{"hidden_size": 512, "num_attention_heads": 8, "num_key_value_heads": 2, "qk_norm": false, "tie_word_embeddings": true, "init": "normal", "lr_mult_o": 1.49, "warmup_steps": 469, "batch_tokens": [32768, 65536], "doc_mask": true}
Each number is 500 + 25 x the weight over the matrix's rms, rounded and kept within 0 to 999. Layers, rows and columns count from 0. Numbers have three digits each.

# up: layer 6 MLP up, 2048x512, rms 0.0377, rows 0-19, columns 320-383
# down: layer 6 MLP down (transposed), 2048x512, rms 0.0354, rows 0-19, columns 320-383
up0:488469526477494507495540484537503522487476499505502497497493515519517519507506549484493470518517525530506522467520502488507507446521513481479511497493476493460508500530487467469506502514478477
down0:470493502472489501488505473538499521520518482489507544529500487492510494484478496454510487499474523508454482510522510505503478479508481521490483467499497497506516509507493473500498495493528507
up1:513491509487477493481508458483484516500466539486515483492512516509489544496520470496497531509514514476492513491482488501503489503502496495504478505497506504477493512519505491493484476513495489
down1:521475476483464501520526498516488481498501471530497490514507485474528504503475494474506502516500519524490498482502510481528515495505531500510502491520504513534512541490481490494495517450504544
up2:505473519541498473507512505525514517496466532468495444497459520484502476494536473488444522511509540519493505468523503501478491491474494508493479490486496500507480530499490475436559498480500461
down2:492543509518497500503506468566503489476501517484482473478467533475503523512537519517490526508452512535507525492512509475523538514462469479491497483499491467555520471479528464472490516509489476
up3:429471517501496483532432483507489513490489518501504463514487495480499521450519461478476556476506492458456502488492534536529477488488482495499522509422483477506542545527445464521503516530505417
down3:531450497584471531461440477496506564555513518511503471469498518525480459521504492470588483453519472471486501487468498514500504501551531443522409450524520516512521546467529503514469492473490502
up4:499490504495480481510490505508534486513507514494536508475522518471512502505554444490531470507490493524505516486478531474526496530507501515508523466492510528469531482476494504517529529485464484
down4:497503502561523501514494535480509564519511485505485484474476467488494517510492497494485535525512500500492487495543496495507456488507501494543480517502526490501506506520542477508505512508482526
up5:531562497542528516523493475482520501488503513489511462463471467481515480448498513474460484516478434537514462526530463485461489485526499500496524499475527500506519491477501493476484524459468496
down5:473502570514482494512537509488491487481531453504499551509442479505535478502505493504490501471499493465475494476487540498481478479526516462487510493527498530485527522445455487557541546519497530
up6:535525480527492492485460520547485520457548485453526503478492459527492509506527502455480492483508485470467515500496490491515502484435494501558511459472491512482491544609531435455519475440519416
down6:476500503485479456473520472487548528517532504484516523469500462479491503522552496469430507461523525530494469503490541495436504546468525468486528478508523467475523497461522501486467489525489534
up7:511482514551542481532485556499502511476501487516519467532486489494496497464516508487525561515527503483496546475482492522467510488505466444498514521427433494487545479491460479461475553436475501
down7:512506486490512492518504489518504542468488508540494546486500464499522532518486484533526501478479538547482513534481437506504536471513497514469537519480515488475462446446566498540484498511508564
up8:527498501517534517533494499487504523500509497503502444501467463499534465471500480531497472500546495536476472487505520494509491532483519481540514505505487473497478548539491490488478497455476499
down8:453481508497486500527445491518528488487516490508499531540560500438504509484483509504499504522493498536468495495478521480468520494488513509471510523502462516487494499482512500454482444493512476
up9:453524489501515517473512489503476525503493527509467481514486505493512500458510471499438519525488475456525499519533517483469518501531479440510499521447485504497517552510474487508522514512498509
down9:476499494492535510451508481510483489496498490502501491497486546515500529467495493487531500526478489504462491532532510483480526516515487449469498520517450443478514532499494456530454478491440537
up10:477528500502509512499495502481474485508480533493561528502510516453482488493572481544476566459503499476484502471500474495513464497457485505517540539464467509524531510525528496499499512519512520
down10:517493510503492431489521501523546519513483483508540500480520533475501472511496494494555471461514510524504544545523540454555451507477470517488493523457553533558496495475521534495533455504529477
up11:498498525516490517502471450525506531500502529481533474494473550489529510471560472461471498481477500516548479503486527487476477510475443471486488511452497530512500522497481497470496486517471497
down11:471521490521509497467474540466479486482520495517504457509487506482476500492509509508495537513509473478507496504475471475509504477507514499506465479507500552495461510541494510485519493511541457
up12:494484510451471510551505513465525496479471506452463496498461503497490504476490483509509482509488448471495512496487473480496446532436498489493501530490475487488493484507507484526492525484467496
down12:521502565575467530512474506541486475494538462517508496518484485508512542494470504455504506445485484525547527512511492496530561476533520508463457476524418504491451505522502508458485514517505550
up13:494490502509515483510480507477483503512511506503463504482492518480504536489515528474484486483477514513513516490479483491523500481516513518476492513500514502521495497509502494472512491486491473
down13:489462492524487490474499513507519451486505481527522549507501477529535490500493493508509506487515494447510508499512498490476506529472530488533514494493489492498505503510481505515520520473495506
up14:488492514570504512450504483488460534435453488499475482510491480467501501494515436485468533506472516473459503473519514489526459541485498477476495439503496520439504499531507472536537533549434483
down14:472476489496526557505502499484483431499541501502493501512495511522462474498513513513489474499546510511535507507497461493486511480527473517520489492449536490531489494504508545473507533463504472
up15:504516536509475511488463509497483503485479463484509471501488517525499492513519487482477497514515500508526490438520494505453493490519468490506534486496485489491508473512490494484472541454484498
down15:495520531490515493486473553485510555489521498505483487506488508513499505481482524448494495485499494516501509505519508500515512489468461489521499505469485491504529493516495475513501517508500467
up16:507513514482488554509514494534544562480503526499539484536502503487466492502565459495514516471472485522475512496512491476479480509495502499513544451520499481464495508511536491538479501485468467
down16:519495495506496518469503500473530555477500508501522460537547520500517498503524489521479491464500516514513506507503472540522452523493499447539456484470535508482450494503488473548489498489538438
up17:463546504485487539479500473527480505457506529497522500474502451488501492524491462499478490494555476518539479485501454519535506490494495515465534511514517509511469515496467504489501532496510525
down17:555511463495534508451456486468506516495500515477533532462512465492516533474496441486505495544540558479471507450514506454521499518545512441535522515504511549487483506458490501494509476486511513
up18:491492515500487497499485530482493494514482467498472507500472536502518502489492504505516512494494515494492515472505488507484501484503485468509489529506494491490507473502529488476468529523493529
down18:496439473505483505514523489502488502485521468520499534504539474512513461517522481480493509508491505504514521512530478485484518486465543464509513554495462472494500522474489516507533504504510497
up19:485480535522495528485490498508479542506506487494492519492480552505473472498528520512482517505506491502509505494505498534467476522516492499477498518474483564503475464509499500468482518519480507
down19:471474484495454496489528503501553475507529453498499555537503511529494492460511481495447468493471512474515501505499511484467539496485513513502466531501503515452487507496492496477510525470498491